Part of a small language model's weights.
Size: 14 layers, width 256, 8 heads of 32 (2 for keys and values).
Architecture: RMSNorm before each block, rotary positions, no biases in attention or MLP, untied embeddings.
Training: a variant of SOAP for these matrices, 161M tokens, 4899 steps.
Each number is 128 + 32 x the weight over its row's rms, rounded and kept within 0 to 255. Layers, rows and columns count from 0. Numbers have three digits each. The size before them is the row's rms in percent of the matrix's.

# layer 6 MLP up, 704x256, rms 0.0944, rows 0-71, columns 128-191
100:116065086144108123162103116073143128102131161082131114162131127142174063137082127212068099136138147125118113073060113089126139095149111183127120127124057139119162103140131131136082140143088121
106:191114152098077146119134096110082099152083080139152135095076152177180134108125155146138086184103146161109158166111171137114069141114085114149153170127109109151184101152118128126154157152142155
099:168110126085141136151097134093112153127182178125125207121063098105139091128109204123133200115162179082124085136116073145143103167190175090162153113138169125098141164133140145129128120145111133
098:155070136093112153118078153108105173126129105160058102116097148177141113170210139146115111100167167091132142085105160192117131105144155168092101099167093172127127095074146100107168173164146135
098:030151118099143106147122106104118113121211195161146162107153118166083066123110146073083146122161079072132169091120150147126183126126070099123131095076165121121135142105101181167111136063085085
095:137074135095084090176169077158184118215186109099138110114165120145131108123084096059087140126118127068137139098146139155150091166177113124051165125100141094185068121087108122157107115128154095
095:124123165049111176069162189210077096107149103111124111105162115139113086123159135129087180085116149109173147081098153127120084152158132123134158110129081146067137095193138125158178132139133052
107:135139121210121121161174158135107036130128145067164084143150117113173112124121129166193183088119074093134176106160095131153134141143151121068138162110129173152154073165159097118111127146127101
106:085101100126104122157124210095134137114141148105078115151159145111126148217136124138216098109155103180085163156150158147133154126076159141095126154079173167135120150128117099181141093110121147
089:108120158147089115146089125162181199137129139127141181129111124128152113145149109077154112119070132114075141101120122103144143159209144160087153161150086100145151118085073120168149115144126080
095:153132131160064135098148120172116170115064127186179120140148155116119177089144127093071131124110140219139124117143187096127152124083196161135160085224147170108135122099089106168095118106137114
097:102086116185094084151119124057184137134119123141086165118058092124065073147186080181124121113118101161118151152089216041101132152133185054116158110170130113103132193111141147200114109104105147
099:117120116090109098113123121072126163078082107129092132076065126057129152134116111161162151114119129121075145108177105126158056128066173117152094169152128177102140187118128127111114091120090160
107:156037185194132120129128161145100084133141060130100162078123126085135138138135153173124109079151142071054157134134155123143101109128121123131102158095136118109141169169185173157106076163035135
098:129161079098139071146115116145090182089141155054132132144135122123110135096120104110147142113052115138127141087052116117127065148089148108108126082103110179159054133115078127105074106079136082
103:123150079125122089129117135120149132089165117116100086177168108143113163154078136141141144107197107167066113098203134109106136057169112152149176108129116155096118149116169171119161066146147087
095:181148135152104158158133125127095140172117160117138138158086191073115086093140187112139101097163155119163110201107172115148179103106120126149108165098136094068090081150141124140097108103160095
103:167143130147134093129108075110162110126105154125122107121167096136136079108152101126130141184194088112093130108111122108174127128154114116141136098125086158165131199127187103138124101177152172
103:096146156078113126048097107071136129119159158166108106151191126155208167169111125152128137148129077142083143100114110132162143103146176179153104098100092117128098097145079140117113105130147110
100:130071076126060152092162102116126150122162130183161129178141156129090095060135122185132158107174158124094138117118077184071103107141118143125170110166103088143181153151137150173111153136165139
096:154139139162175098113124063164199085150132152139066164146115152139179098137101127177115071111147170075144119139163129116133113182085062088126090108066134080094116107101162092157114146110116117
099:133137126104110125126111110180048106101153192149180137189109108069151088124127133131183074153085170134082176129081159166124109175162131093183175086136128092144148131098166144149092159079170194
096:112123133111139143163179119157111145118110128190144160195105179161173141143156070134142088098132100133113035132150089145130144106137116155142138120149099178160128142150113108112111060155093136
098:124100205135166160166169137098035132142122151163101191089091173135159135161104126169138123099123160100122063156125152146139098131085149106179168138088141092095108118175100180118126149121087134
096:110038133128175171114135126111106145121081114120045123118137112105127128114110128153122156160105137155134114120082130126133191108102110202157108125105110109117109158062142138090125157104144146
100:149082146104138082144128144115101129124136070166093194129100125110103095081155171168102165099142144168149136093124173163163086147169143089149140183126120092161168136162078121146181164194142113
105:149095106119093136134132119088172142148109162131194138134182153147093120154103172115115149124161122069124135083085125116060170166151150207096165112123143043099089080095130110142128140092152171
098:131147145179118163126132110148119165117062088166140139106130116123128081160162152125043096114088181131132112092105076079086104145064088085112089159172138187086107127120137050104107129136159162
103:150144164162145254071113148078143107051098110160123169166141137134125142163067120158106136142136084126109169128128139145154178167157152090099164185134159099129138085122147140179114187074160096
097:121184073156113155140162122113074127199165100182126132109151116169139141165190085105116164160142130181063123133187117105103158104096135066175168109148131147051104097137106190094139113119075103
104:207191102173168121158140139230138095123139161184077134117080072165129141115077147020201118148096092139172136161097071137089171124150126127113122096172125116098099143120142095127155167129094090
098:089095091106088100127111173082060112119145142131129125132116094154096179141082136079164174122167125123112175119157181166123123129183148136086122118142106144191150115138154100117153171189096125
096:195157110120133155102057123104134160154144173109115171048105084097097185148152114136171179111094105113124066150128102096117074128188159131118129101089195171178105139107129103108170167091118124
103:095115163124111149130120155140115122122077141132122160123132164104094165083118079151130115101169179170122146148133053163063129095144090155082096135145102095122127135158137091138115124155084123
102:132211139080138147135123167133153084134091110177172151119116111178215151121138121200075087105147093136165100124112085165116145087194104105151133090160108076090132103111182144161094127148169164
093:131101096130144134080159140130105156136091174104142091104102184185123152147107136103121108174143158171101143108122127194150133156128189173125110105157151187154178073145116113124111157109069101
102:089206098081157100204094180168095185109123119128145117166115120116167098121106161194139209128130118107124101117132071096143125081181176157118157087111113109103122112081180142108140159168109134
094:142156119100143141129192208107067148172131139156098140153148171124150144158141129088081090154059163112116084134148137105078134130110097130187160126127109148146038177147068187124150094092117152
105:129162107131111163146138127118125074136134148100174119158151176105055137120127192164179134112204131124154171167145049120148072151140122202156102114131143126145125138158104155080141128146146075
109:146079119122136114083136103155089073079076139123150089142114158134176123114099116149160111154120146152177109092101160095120172083148139149123139138145112182171091175155122175100115122098099134
096:112088092125088100151144111132180146108129108153079080155135144122116195159050060100125123152163111129090108145143154099148097178062149156041115127123122100137162152169151155114062136215146140
096:134087134137139092084142084091129139085121153070148093151155148150140107195106097117123129151128085097061162179118177061128150192153117120151118140160171170101125091143027131199205070100101137
104:119104153146164118092135151140115132159135137126155095153045109196118150131138098166158187070108155083114146106156067142145122139154128064126143081105149175110157126117121123145129139217152128
098:077173116161125152102117116142171096116124141141106094149130128121101146152129178119120128132163125161178085130144125079158136106050087151115111107186141094141162145131077101130164116201106105
100:091185097115153079111141151122120099147116121129165129161086157156046103101104154060117149118151131117104138128143067139112147127134114084109108163098109124147100139087115075113106186036136186
098:118093124107123153136154149172146197169161179120129155155200130195133124113177128124085153085146131130106075088168081150109062121084129099170151113128083153167058167162200133131138122182138135
097:117120114101133127109162141081141063113111178144128076158129128106133192053111176150143082149146148135173177153117100142113140180148119107111179164097153086098143101184086129207150140110129144
100:140116133143079120111189097071116194114159105146103096106138148128167100177090138126149109146145101156115144165124152087112150167102078077148121135152179110078167139117104181127132084173143132
100:092100142136098112147174173175103131162032129126182126147109170130098152115109142161124146121121181114129153174111102180195141061082082121104128089136132097175131163163150138109172083128106122
099:118157175162109135100087091138083097127086114140117109161156113195157136125068073105168095132125156106159126092091143111222113101144133079116100116184165136108102071103111113177150138090119130
102:129131142127152093092141141159102099117094077118175122145151126150083167200165097121125154095165118090113158115163074160120099121091073085129079105117184091118102125121109113049108154104121171
098:121150137130119100085134086182133108112077146124085169132082121156124092154200126082166147130117132147150137131172111074160167146117171145105161187129107077102092095210132171113194132099116057
100:077140110085117096131148143116124121118110102120153176181151135134085143172113111142139120134070101159116079151174089125133114094183087087198121088159105117075133133073148167081123115116076086
104:102137105147112054114143149158120151108120156149056148120098111135119062141114176144147154141148124125192128120134133121111186122127114078114115113098099164100141162132150138103087126137147082
103:131112115121120134149173136121150153086120163106098142148104159122074171141192100180102129087108104152114173162093127111113137152118161072113087049142117092156118073113135146121146141144145084
101:085142135124109074093122095147083140184059108130120150142167097133129187163159174121070161121131172130115175132061126182133096106060159134138162145151160076155132074113143124118097128193131083
091:138245157135141149111175094119121094123131172159181132108077137146094143097099135200114164119127157111117162138106153122183013093129164148093120168108142171129141115171157187073126099111157146
103:149059206173117124147200144122131111137143135101125143125183148174163150119111129170070116171091205105080156144168189138140080155174116116156171106159147139142145153080168150140156148077112091
100:113147172156090153123133137062095144171040139155149094184155190088103127126142119104097131140143105103157121156103163137171141112127169083144123079090164134169148112093088145082164149133099167
093:157099123103137167066108122111100131127103112132142146157093232111170126192122105165149127182126213152053116091125101213185136120042126176128201172092124076085148111125135188114214107146154134
099:114147186138093130213142115167128155132173178154122115137142126103128163102137176128111089082131161168134052143122126156136135118117087108166147145191098141074122102160189110129126160141158129
101:171133070140178094186215112157157116118131125140145121061130110101142157119140160153153068141124110182177175066136118127088134118139145090118096137114137153090130147070127120097148096121127165
096:144091140129109135110111154148095176114140096118116103124139121081166167086125105086182092082114162124127154140154098092127121083104151074184157190173184133148122115167116193158147150140157129
101:160162171135150100182182093127168112147123124157132100141147103138116135125136133206124145106066120145098159160183155164194149102149186130112154121167098138140110129093100155148157181115135127
100:109133161144116198124097117104096105111072097159106110128098159121156109100084149159185171118153121117188154153086109135171158153105127074204076129071042172181124078048136096148142129099089120
096:136198170167107119139148160150148107150137177127105148092113113119073089133134098163126179138146140112129111102155123174171119104170080149090151119103125102140080124140157133123119154124134118
101:168089158122136099116095163146132062126098150142099160175105109156113126169126168124080073103103160135050123147162143131152115200146099134114144103107101122083099120098140098141128144130165083
103:134127093190113130083135114186132102136172107172164110106118070094138088089118134083143128147122113135072078166150156172120141123137114077132167117123134157162154171168087099111165150136148111
099:129101162120110177116083124140190161128146118126166133126122096109112170130139118136127119115120105116120120049124124072155060121103124105157168137118144060115078130153102019162156162182153144
092:148132100191113195080073126107112146165096148118148164142061119129178121124119133091150114102038153148175090185184103135118104104201099084129120124156145148130143114086103106143179162092128155
105:119142106149161040079187157113136113121120114130113143171153145122121136162127162163090112135181078157109121097129110179159123140151127198160120138084165139084112102149115136083145107077112128
094:128127138142145132144124131143085192094084076154153132129086096104135104102137142076147110138096097094157112135106150119152131109166076153146086096106134091166085130095123138141100148197151124
# layer 6 MLP down (transposed), 704x256, rms 0.0924, rows 0-70, columns 128-191
101:077142099145106129086093073148150095153103100123137055091104133169198111143111140170137180105172088136142190132137129075125102142104105116109117136170151169081092156147101179122220087135127136
101:103114120093136137189132068105149124137107141134156137124119137108181167073136198135112137188185091089119046131106132172103106126123186123114149108131127105117146138110152105101120145140142168
101:123097050168166116142157144129134117109194113120136130100051127108143111190081082136085060175126130141123126071186164126127078100180108106125197122180101134140139145141127107122100140133100091
099:121137105141131134183132103083149131144142089124118073126121128175162074052066108112092125082134109120062137112121138137163151119104130118151111156120138137126102096134133159161205144151084156
101:128064132143140181144110170210114122123165178134111125121085098135105122172182120148120145130124139097109142137212110155125112113070148079168107105126152105130175167095050112112086101121104147
099:121129144121120126118161122117105162188131127145115145113130131185176126109057216141117096127113114118111111136095143129172066132190113127110104136158140182144098085034120145112137132074081081
100:126181157094170145069139133115135145131090165151146164156139099095125127193167120120149096145099169174136147110044174142107180167129123132132115046076090127089115143117139127105093078204178129
103:184113177149170135119078133168079207074106125185148084093197103156119150096152140150132145152180095147116105139146093066130124131062059116178203113081129109126145108150167139139140120121075132
101:182109154109143150148040094150089117121115126099189080105128116107137108122150124090050163133166138088132126149095125123140124165107134129150136115093132115130131117164164150115095098105166062
091:148152147121117115148130088131113145119125145143111131116082059149119100106097117066213120076081122102141092045121159134071160182116112139138116120142159148105125129156193103142112136121134149
096:133158161165060039098099152118103219127138125097146119083073129103097087148165078074108147096110156131127156181125109057085166134079116189134166104120035170140093156115118163176089129165089123
102:134162090158177116130094145168148119103102169083103160136147106157110137073147128061120116175081119138128107145137105150133162173132111142076152093116127153103171148132115034141122214154117110
100:125139184181136141112144155179163179114039094096170098113133127093157138173186052118090146094146088114129137124109070098108071135128076159108144165138135071160092123198131128140161103137105159
102:077140140108132109132125115193131131148142087082101103106116142150180150135083140133120133107178117138064137067061104164113143146126076142158056136136096158114129113122111084096181182087084145
101:137103075126126171137133072134163125101154113136087150160135114132114141200159162148132118135115071182158100144142105094103141072078192111130165139176150146130156085189122164109095083133111169
099:096132150160072163173134146130148126091148125187127151109138126155052085114076130196203094132102091149086141148140117094070045066107131163113190158102081140145109150181150046126134090151129110
097:099107094138146101200145093105086139157178123120103114152164122073163127156170178126112142159172118115069116110130047180109161127126132106105097133124097154143127062144147150080092123169132138
100:168163100086101075158107069114176171118114079129167188148079140135097125072147157139109109119223103068108135129108155085129139166130132047118139164194118150171125109089131194110121094110144211
102:095136131083114153063114077142156034133123150086158134136136180145179125125154087119133217102140104134104101160141131145096123162150130164101146093117109137202069158090121156131117145132124158
103:057145154090098106092151077122139112160098131176131148115143179144130124101126155153154115113134052102118114118171121120159165187151109128152130111137093140120095099116080162095132218132077111
100:127105127118157132103147107071071071175139125147151108122088106154123134168103125069140138094103088146161123072160175108111097187116055141093114173128093162057199126118173136171155124084130092
100:167133086146140034192090122161123160128127129131173151106153094141134073160125160108115109092149165082108114104075154132141164153086145190111129049139094138188104079134134136158113150171112139
096:180169103096161129089122127184101085134094100091106103114164165117147128087105115159095083176081177145175119095096145077130114181154093123179104092089097093145127116172143097120021155147143115
100:118161191128087173119134118105051110076121119133143148057141144073147078100174111095135117160168141134097055178142138113131097078125097084152084141103133140127109089181134117107049117169155162
097:119129124129120082102163068088057147151163148094112162116080095094128177080119165122135177107156099091106135130112115172182092140056119140118145072111126124153148180173146113146155151101161117
098:114102095168161149178150120169137139113095149129146136118101108155137080091114082149111108168175149124078149110145117106108131164096153123144138112127122102177097161128133153139102134102086078
104:113147164079151102082130107160157167095200121160076150121126108145172079120170125131133114163139150132128111081174145146166027138085104135184156099170088161137165094159144140166127165177154066
101:121116118195148155142117107148168115153102136143132118097110062087121085146163183112093152174143194128102169176120117143155156140160100114120132138120100137101121084133108145142083129073145173
099:136081107144147123118153147166112158130170079100109093101157093148144123207156126115093097146092141156146072119170062113104132119104195125090115113190161105116065133155143122122151134160139177
098:091173135125107136153160083074122151118125150126168092143057128098197140052118080114133125125201132110098093130174135169124110087145161098177157146198186126115118112128141183190124160149125105
097:115098155123143081105145114112142144086140091060032094165142139166138153163154142095086125156141141090121102168162123138051170104202139122116100116093093085190133212060127125129188148084143182
096:164149155062117151102147117114137146111091043118068153179123125116134097128112157132108120096121129170135133164152083123126090105088128117128138140105066100124127168101147156126073169085140096
095:073075108140061176109152174165097130137173065128112156108109133167182135099087160119118096088124113182096136088148137092142123147110066086127106099115157163028171088126211122106118151127125097
103:129126176197157165157125098091217096106116139091156145109122093118130108125135199158050149110150162129066128141125138139113180140106132060128135185099179087097147126096133096101096120122082155
098:194149159101104104120135125106173112080166121098166138125105135104094124101148150178147145123184083113140104145150136121136162111098095123127143107128108144158081131123104076181063153075111204
096:119120120096150093164079158125098131129155134059128055117170135143148166154155103127094123076106213147163091166160124184128115097137132147114105143149142089090113149116153112133219075128148121
099:155159145140178110164091134175081149141095105133172179120137104129193156121183070103142180116174126141146144062103109128112096111117106109137187078155111168076116078130161117137092095174096150
095:089154131097098127090135118123145168100208150103128165127093158102088115162203146174125108158197072112120116125067085106100113091112158155149116149098107200107090070179177127182079139121063167
100:175253154130150126150103175191128110073119148125074126072141159224151078132112111067137094106174123164121184133187136154078129098120122111120097096170107143071143099113138100103198125170109126
107:145129122106141141121156150056136129088102191085091134161119121144180099198071175132132142168109078116110098123155170141164144129068078127129128184169092107123006160097158167078059122113162094
096:153116100114119063131150108155164156102085123144120120120138149103160165027112161135150107070134111087160105100128147132157073149064142158089108139137132126206080157136168107084126117098172124
096:115154154113161128159125158126117099098153151127144134108192107150163109103094154209143070156111079090127118159111130096129138146171121131132129143130134111140113078182110120149058098139099171
105:174112154134101108130115111118136134136097147165179150111169090162079082091099164140116140119122167118078116159127121123144119102163065115125175094088122063149109177161108079161090140108105119
100:144142162092115156111116119177148177160181097091098077119146101119199160064120103077165138164106102128138172155102142166156119098141153116152108139118073118146123153086085148129078143146130164
098:120125163029162111167075138130127126190178123126107153165188191148121165161133048158142130074168138118085152088151124093094139103080140108110147118124140119124144132099115094132148113074153111
098:141171155144183126111131147065104107114128130092103114107128171132110164061159103103145125106141110155152165073166178087139121138208156169106154136113112079167090118186113128092125108109029155
101:124125128138137130032186134150099180106146137076091150175111110136129158057118126112141116095139128135158155127158160142166124143084093113122130124141128096099084158116208090074074163124131161
103:110186102141122157089136112114144105172137144137171141115174165155115096073107144142109109137191153101143111140146131094090203129095126141171149167126209110146126109116146155116121167139189135
102:096136129117177173167160088154063158108119116107089122115087176135146125195139104182103109103168138145131080166081076149162128157111125124149119111160108196085139157119149111173098146082082134
097:047162097186118072081119158102197164161119148111109103085157143141132108088142189089129122102169123116093154077155182123119101115124124114164180150140128125171159114138205139150061168131143141
100:149158092171126112117112175097093096102086107164087136132123146113064126146062186150121100091074124191194145161156094129165150181135155103125147142179139139120164108133144124161054145123111129
096:159147171150087139125123067084156137120107156150193074203166115123099132212145230131093083050107125094137139114179109153088144115172176096166135147105148169125139126141194170122162113134103096
101:143147072134089154148133065119119174093159169118149131144133087143129091194084186115166126113147144153135101127183149149099136171136094050161127105104087088091138100136080121149083134162073130
107:136138121169139141138091113140105143146121136169070139052199109134092096115114159192061177109179157132198149155144204133131080152162105086136138100126106159127179082114122117100100101115160162
096:156094135070132136143090105129132094119161121105105119175164169090123189058188146188154127108157086142063125078110115137139154106108132134104043159095144115152130134128128162149150082144192130
105:097141148112104196093123089075157124146079098194178122111119151112093147114082114195131132140132078138120167128085091109165120157097193162131117115120120137143176100134148166136168130136154128
096:114125110103153172167130141162204107145126165096144139167183114143117096197154112076123132120108104109098126089171104149133155119144091149135151105138102159086078124148115103157100164113158116
100:106103177131158162093117106121160085093129078149090095092148144113124180121138095130072060037090134144148060158150132116134126114147138081182093090106096130114140134101138164085139110116165125
101:132132143155149128133113152113144109154123178106103126155075213112152096117137130119107143147111125129177129119174099121124099131123109134092076138124086123107111138145121143098131093105147117
092:062070102112159170063126140123152061172088162126089127149111146120150124195129126119142155099124148139095113186146139200175089125067156099098152173171161092104104088163201161108158088155119090
097:134116132165120164131184129108109068142130086173155126133161123100118176072075045099091155156157111123081169147078152050189129097124096151111162126088128081102128112111147087108168094086129113
097:143086128109144120161171178136174121161191118145094125114098119065124094099126057129096119125118100103149106155135161091072217102135161129140099181110126097162119103123068147138154127134116083
094:176116150117131188127134099154101139138125098174106133131165137128144114179168097059183123125080201139138116159168114091150091115077107126102139099121098168115136098161153203079036162141172129
101:191131098126093099075132127153104160172153120138139127103143116100108181192155175119114083157124111108136123167151140135136140153107142184112104093107162042125088098140063188067135112158100165
100:158113101102171137117096107101152144134122066115179074097090107102127179186148181170117138138147156125105095080116113101183165085195106114128173182148117108134130118140088145150106149114094120
098:183133158088093214172083128128100098159169145064138164089121094125110088174136142132117152091110107160131134126071133063121142150070108151075114105122134172095133130135127166145126065173093156
101:189139084097104123147122164125085126202133129117085124146171159113141160209121112087110100143137132166150169147127096120127143093141168124101046165163118109142143083106119112124198049094101125
099:136133145107115070103129105128159137102150082131049087056133120134161115106124121101164206089120106070162146150132086096080093097140170194167122089155143155113196145140070191077171126078177136
097:165088161143128194149147158141136123131102111129198098126166170129144121148076161146123103147082101091140117104148114133099073154166132120116155158082136170122165149115099140062073070178172151
097:132152109156156106142137111129113107076085148168135127186109133123095125145143153122087186164196146144129118114140142159129086099128164136167200139152147177148140113154153116122168125102104120
104:086122126130167147143123112077211104164112137156126150132099137125074181137167134185127114122076158115098132088095110221142124111157028114193158115159131150135085141138111117108102145111157136
# layer 6 MLP gate, 704x256, rms 0.0959, rows 1-71, columns 128-191
101:119130071129137121089106108087163124143149164093148132153183134132152122106192128187170153134151109095127137164113111126098109086213125110121115109113146159111136096105105161105114197165109189
100:167151123107136109167129083133094169115099081156154152141107135093185053133209140174113143136168117133158153134092121120134128125167124152109179114185040166130080132125138096098115159095136183
092:120193079109068154128128111093116124134142143148140121162062107159066122141106121156143165095138124134147101142207103060064147121119148128096108109099215103168167115124095139090124169131122068
099:097127140086157062094159065093128134099110159145157133131130122121093086105112137156155090118094153154161118107108093098163148201101128123148133089114153123136155088180148135171165116111093106
092:168151117117115142135108109109110161163165120130193176147166169137144111081220111131106131133143126186150101131169105146116104075163148156092124139088095109059140131120124153136175173145093096
098:137166065119124100145192077162088156149134118142150136149136135178171094113110080102145111151155112142122091139126144114087177170064121151113140107091181148091114043073115058090137126117147109
103:135148116141152126071155108115103112096168151079168164155106132192124073097121098089163132077108102115074124113100151157139149168112129129153089171153137144162125095105124113124162079147139083
100:125173132108120188167142140126125190103122142120115153128131064146112137136171154162101089116180142153105196174178097104130147136065185137147075090098072114140096151100140120071154166074123133
093:151142131061103110134125119121051089151110091143121123148133124144099114150178169138137136117101139161118084081175070098097147140108071107090127094109168156114111100009126135090125086162138119
091:184165096096141211132162117161103137131147145103098107061108115121097125124121100086125089116120108152137134124155114145081148100150136162121169143083144119147129165126174172107127097105110089
102:118225136161067104171161141124115104205132128154133157118145152147178166093084143094160145099092120135151117132137108129093113150170087108148113076157114153140130132112135062146109139132081117
093:139119142108140103089111116132135131102157162143201066171117150130140092112123181118094161135078096153150127180116118066121189102187105129085157117189169062063136071116144117108099130170161130
103:106116103074130190083141156180120123113073180071168149168147135078064144072117109061166100068169126119135151133128135144136129121130109145173138101202125123144118155145157142128159150113181081
102:139086124108163164147174092175122169107192111071148114155145107118161138089126125095152107122075150099153233105087098132103153120132084130098175122129105125116088142090101101107149198128140095
102:142108064127110079113173079110176159189135106148139135083096171178150115073150109158123068169087067121120131111143162046102167153116141180178129131106128148149085125149152171115123124143097107
101:092136123163093147116082148150128114111107129109145124112130096088160141067109108123196168089161146139093125159098154193116131125168083085101083109185093069123102121151142149103129149142122159
101:054138120091164157144119095155114155121094104143139171153113181093162134069125135121076105103095178125146120153109092159068134127142171145119124143167114080089088082174124116042137123151170168
098:085131151162120115165110136112094099170179070112142143148180080111096142127102153112073089133112111203094160149127117142127121124101199127124104143151103140129082113126144125137133173118131095
095:109113125069107148084128156063137127199157143128112125067140194110185122055145141185147127081113125120086189153121071086179102134153158211113092089115122164153124146110166125134114168183131133
101:107119087078133112106128186181122106124073141155130144175096034051142120132120109175086152092127167136194140167131099089157111164153098166150137143182141133130142087124111125119136119114112145
102:071145132190146127121102124124102111121135147143128205100130137124115141087122126119189156170052171160169098123195181083132111116132136138094053089166212136136100153127175086068078112065102115
095:153088105096139116101114146127163101144130131135128158078153155128155098164141130100131119146121141118098120128099117094062115186151127085143121102170225114150071134115136144110169139115138097
099:100123141163094125121156106121170142150146141058151161123089146138125043086110121219142141124130165132131193091149137097185046125093141066155148053121182093140091068199178121142111156184110138
091:156152071038138111064184075140123132085136175087114168106098112105161121143083100148142150131116097117119204092150115140101089184180208086117128175152160213127150128118158099112140080116076089
098:065120164109087117141126115099149114100139175135166163175131124122141131148172136163125098125147113119083070123146099118086110184122138181086116117090149132101112140087097112080219183136061135
106:150066162119115103180105166140117142136155123139209148145086122131107097129091169101121144153078093091115144088187132087117133089134138181079097131129139124176134091085094199195126083101162157
101:123112061120116066114116147060145110128186125168089052176130144173184191110168143096115083148114106188112098156116102106072152119081194156107114091102166156091132178083143130141171149109089135
099:112120126102179135158090082111046179112161155103180129121171058113103095104132113136161116138145148093087107141139102066096126122152100117095122069105100135112089095119147137093137131124154146
092:187139174124143185128108149108126147153126113098113121075133106096146140095165125144118142104115177105118099130123128060137111133104130083099119113120128085115121094099109151053219065189148188
101:119094128100065105146099137073138158124076149160157098084079134129115133119168115158120111160121154067077116129157137098181099101115124125147122136118161164174122155052089123173132109117090150
097:114115110105067144146173061117100129143094173130158171163114118150128068102113141175150079142157099116094149101098103148163129159118068117117144127106172162192108108150162082077139060147110065
096:149122106098134102107081114130112133171105119119150052122103137147139088091191125129140125075127082121087190115088134146133173153063148113116088126124166096129172154089117066160118052150117131
101:138149141150167143202117134109077093103114127142110074131107150137118148100107167102096064069222099144093156085151095181137156062136112095140085136117123144116116093124104101158118141159144140
107:096145158130111056174132158097219096146104088132135145188148190153128158134099090142111155185108113094129118102149146177111161127117107168170141118098134120120156092137159110154178182146113111
100:125153137138148138158115187156129126094141138151101111183187180157116048129089102168134096099122122135102101148126143121150155097060159107125092107118093154107121148126144104124130034150179122
104:067198099104125159128193116151150143097059122156204154114097120082112049136123076133125161140099129084125091144151123118143120133107153087114067141135105078153110159148130089081118154078086117
094:153154116133111159123213121142158099093081096122122161162067071164126122086124118110086140115055149161149164148100155132158087109167144169181112164117176122104130099141117139180106076129140159
105:114187099122091130103111112123113119055159131114128142058115101188055142083153148168152128081060079148101143112140135162185047096160153094146121103131112183103189141161105098147178114107167064
106:128108129097066111185123108123119121158085036156148122109105085122143147147164172136143121135101090145126127099164122134143139126082103119120131134092169117130177139175112150120128152198130122
095:139113153176106227133117095134149141107118120131116135059180133129062058131145141152091127118136170111153144123144094094109135153135121144150097105157058094118111143147153120101154152113108090
096:058128166182116047126135121166124118086181136107112112101143137073175118140133128207078121123131092141144126129058107097129150083130073172148138107086144080111135080116119138118127132137080145
106:177116124058144171032071126110180152188076131129161143094129157080125165160126145103150112078079184168103167163113169181171123109153076186095128124125130133173145162085139153114144164127140135
097:175208123162141141089079087082142086113131113128140130165117183115163128081113110142137171113111142129097066151135111147166147091132126116140063160137155140117148146147131109074191062175159061
096:105149162111117160121159091151136126121185181135140120098149190155110108160164122184101093144136201146125138234166125107141100081133086095184148114158111127080116059139169134139164125099081090
099:084121095161157116143126118122098118114082090119158144140142090081130106105074111130101084130151175113176127085126195163153154137119181153114116068120138147093134152141109122102122140089203116
102:172060105128181159089084152053063113157102132107061080112149103105101128109097146123110078072155125120117109088162148162183155147110159121137103149129091150105184143160121170154125139132154152
097:175167082171041118118165105102041183096140116106142097086119094148134142122120136078151104062177126211117119081180058133110091130064112134136157159111164161148150123118196107130149094156139154
101:115115095122184124161130126077154137108153135093151148160113159116093180152128126124187111096059155164092097089151069120133075087113169123112127135139068115159124172144111134112145130097121103
097:127207099149131158100151137081174141115119160118106121157071084094120138122156174101132155132125107151130136109180083190150099114120055115172130151121134118138102142194171082125151108107129110
093:127092106129108132079126140086140124146145108143130103154161153113121161075097172087144159099208150132148142065081127123164088078068125149141112107116120139086103165096128120101107094173146142
094:117176084195136160072144110129102168125116142106135086146123102109089103163147154075155213116119135096094135130139113044143098089113172116149067103120091111092119172139176147091184134165154116
101:117081054094122151106109101138174118104108173139181139079187136167177071083107111141124141107094120097182158055100118102123144119083146080104136186128142090178125085189165122115147094169098115
104:131110132170148136054090103098089164114175182114119126109083169135139137130083134045155155111136117123108123105126109094122084131100053111130083163179147090095111059109117176109136161151147094
097:132127114105038151116114116096121186151094124156140114100074163099123109135171146163155129108111115117151154125119095120132138094067164180105108087156101117116109168185097131156135083120097129
106:146126162103094130159162150094191158084081141145224194100086122185153122133144127110124117085097140121206181156125117144095140098114105124124106115116067170133161149094152060182087151146152075
100:104129134119115114127096093092099065136132141158142128157052151104152120144130125116126109119145130078095184131070121136115098196165124024109105109123165166168101146112070069140127112087104128
102:169118170128194147184103160234077103081126107086174140176182097104174159115121106118076148041156154164127115112140093087112097104108160098149079127106092126121080134139117088147131115176173129
102:108088063135138148146118089107143110152072169065120153204093113097087163135194156131056128128107110118104155167068138089099150199156155112162157095086128126163185183126085134143126135154096108
089:185126152148145177096119129124139117092127122047140127158095162093148096131116107148093169090080176116088122091149091086099137089159121110064137116126090146109136134130130116115189152153144112
099:143050173127116142097114138132132130110064121076134142118152094152116091150148174096107177142139125146081166100146180117159153089135101176114084144174155110069154200113074194084118100138146076
098:181106038054118159091084102078078088094137157164105089147096154104178100108114086142127183127159076109128168086160154120132090180105104117126113119158132089151149202147161181120091165146159109
097:165164089171101136127139149147068144137154116144108122157079131102144076086099096197105091111133153142096121093149158098152142164131127122104158098111199129176137123063130092116126125134127118
102:115148131073111127173160117142118096131093179123143158162136140191156090147101141147148075179089140163181136130142193142169131132083131132116057154174203124111184102087174175108083099138115098
101:093109106159139144164101084164097126128119078128150073136146146183100097146125109136127034151120128092204115091139106072140124101151141132125163112160179119103120124141178086091161116151140063
098:122143112158035155090163119181187087118109123158096185085141190128142060156089109144103114094172099105117147110209139168093074054167129074147105129071129123106182152165158094187096169109134099
098:103106158167143128087159169156102128168066102108124107107206094163094125122131108116127074117192064171083132137087171082102154163210108069153126130145110175159126156102170075157147162132140141
097:138120163125083123156165150086119123173146110149122117100087145084113128121164171112100154163162130110121137108142143121158121113141133116172074096106166134212110124116135069178129167089176083
099:072164123128145131118186195119086129124146105140125079114106152116165155165169141109152150096109172120062107116194112157146161150125105142109076085192206131154125134106158145143151138109109106
095:175083115131090180073135098112110123065052150131159166191099104074151072057097132185134162161154137087102168113119147202187136174095113119144114126071090117156119104069184133160126080087137108
099:199145098175165124147115103127111128136094101124148154070092120174116106146144186140127144137119133121156142081135179118153150077127063134115122094203129154117093160090124108110135126169167151
095:091187056166131154105166162079095083097139117142099154138084055171099091103140089130170117111149135078195097137144125083143079163141104128096131208092165071163082172143206130113180135098129113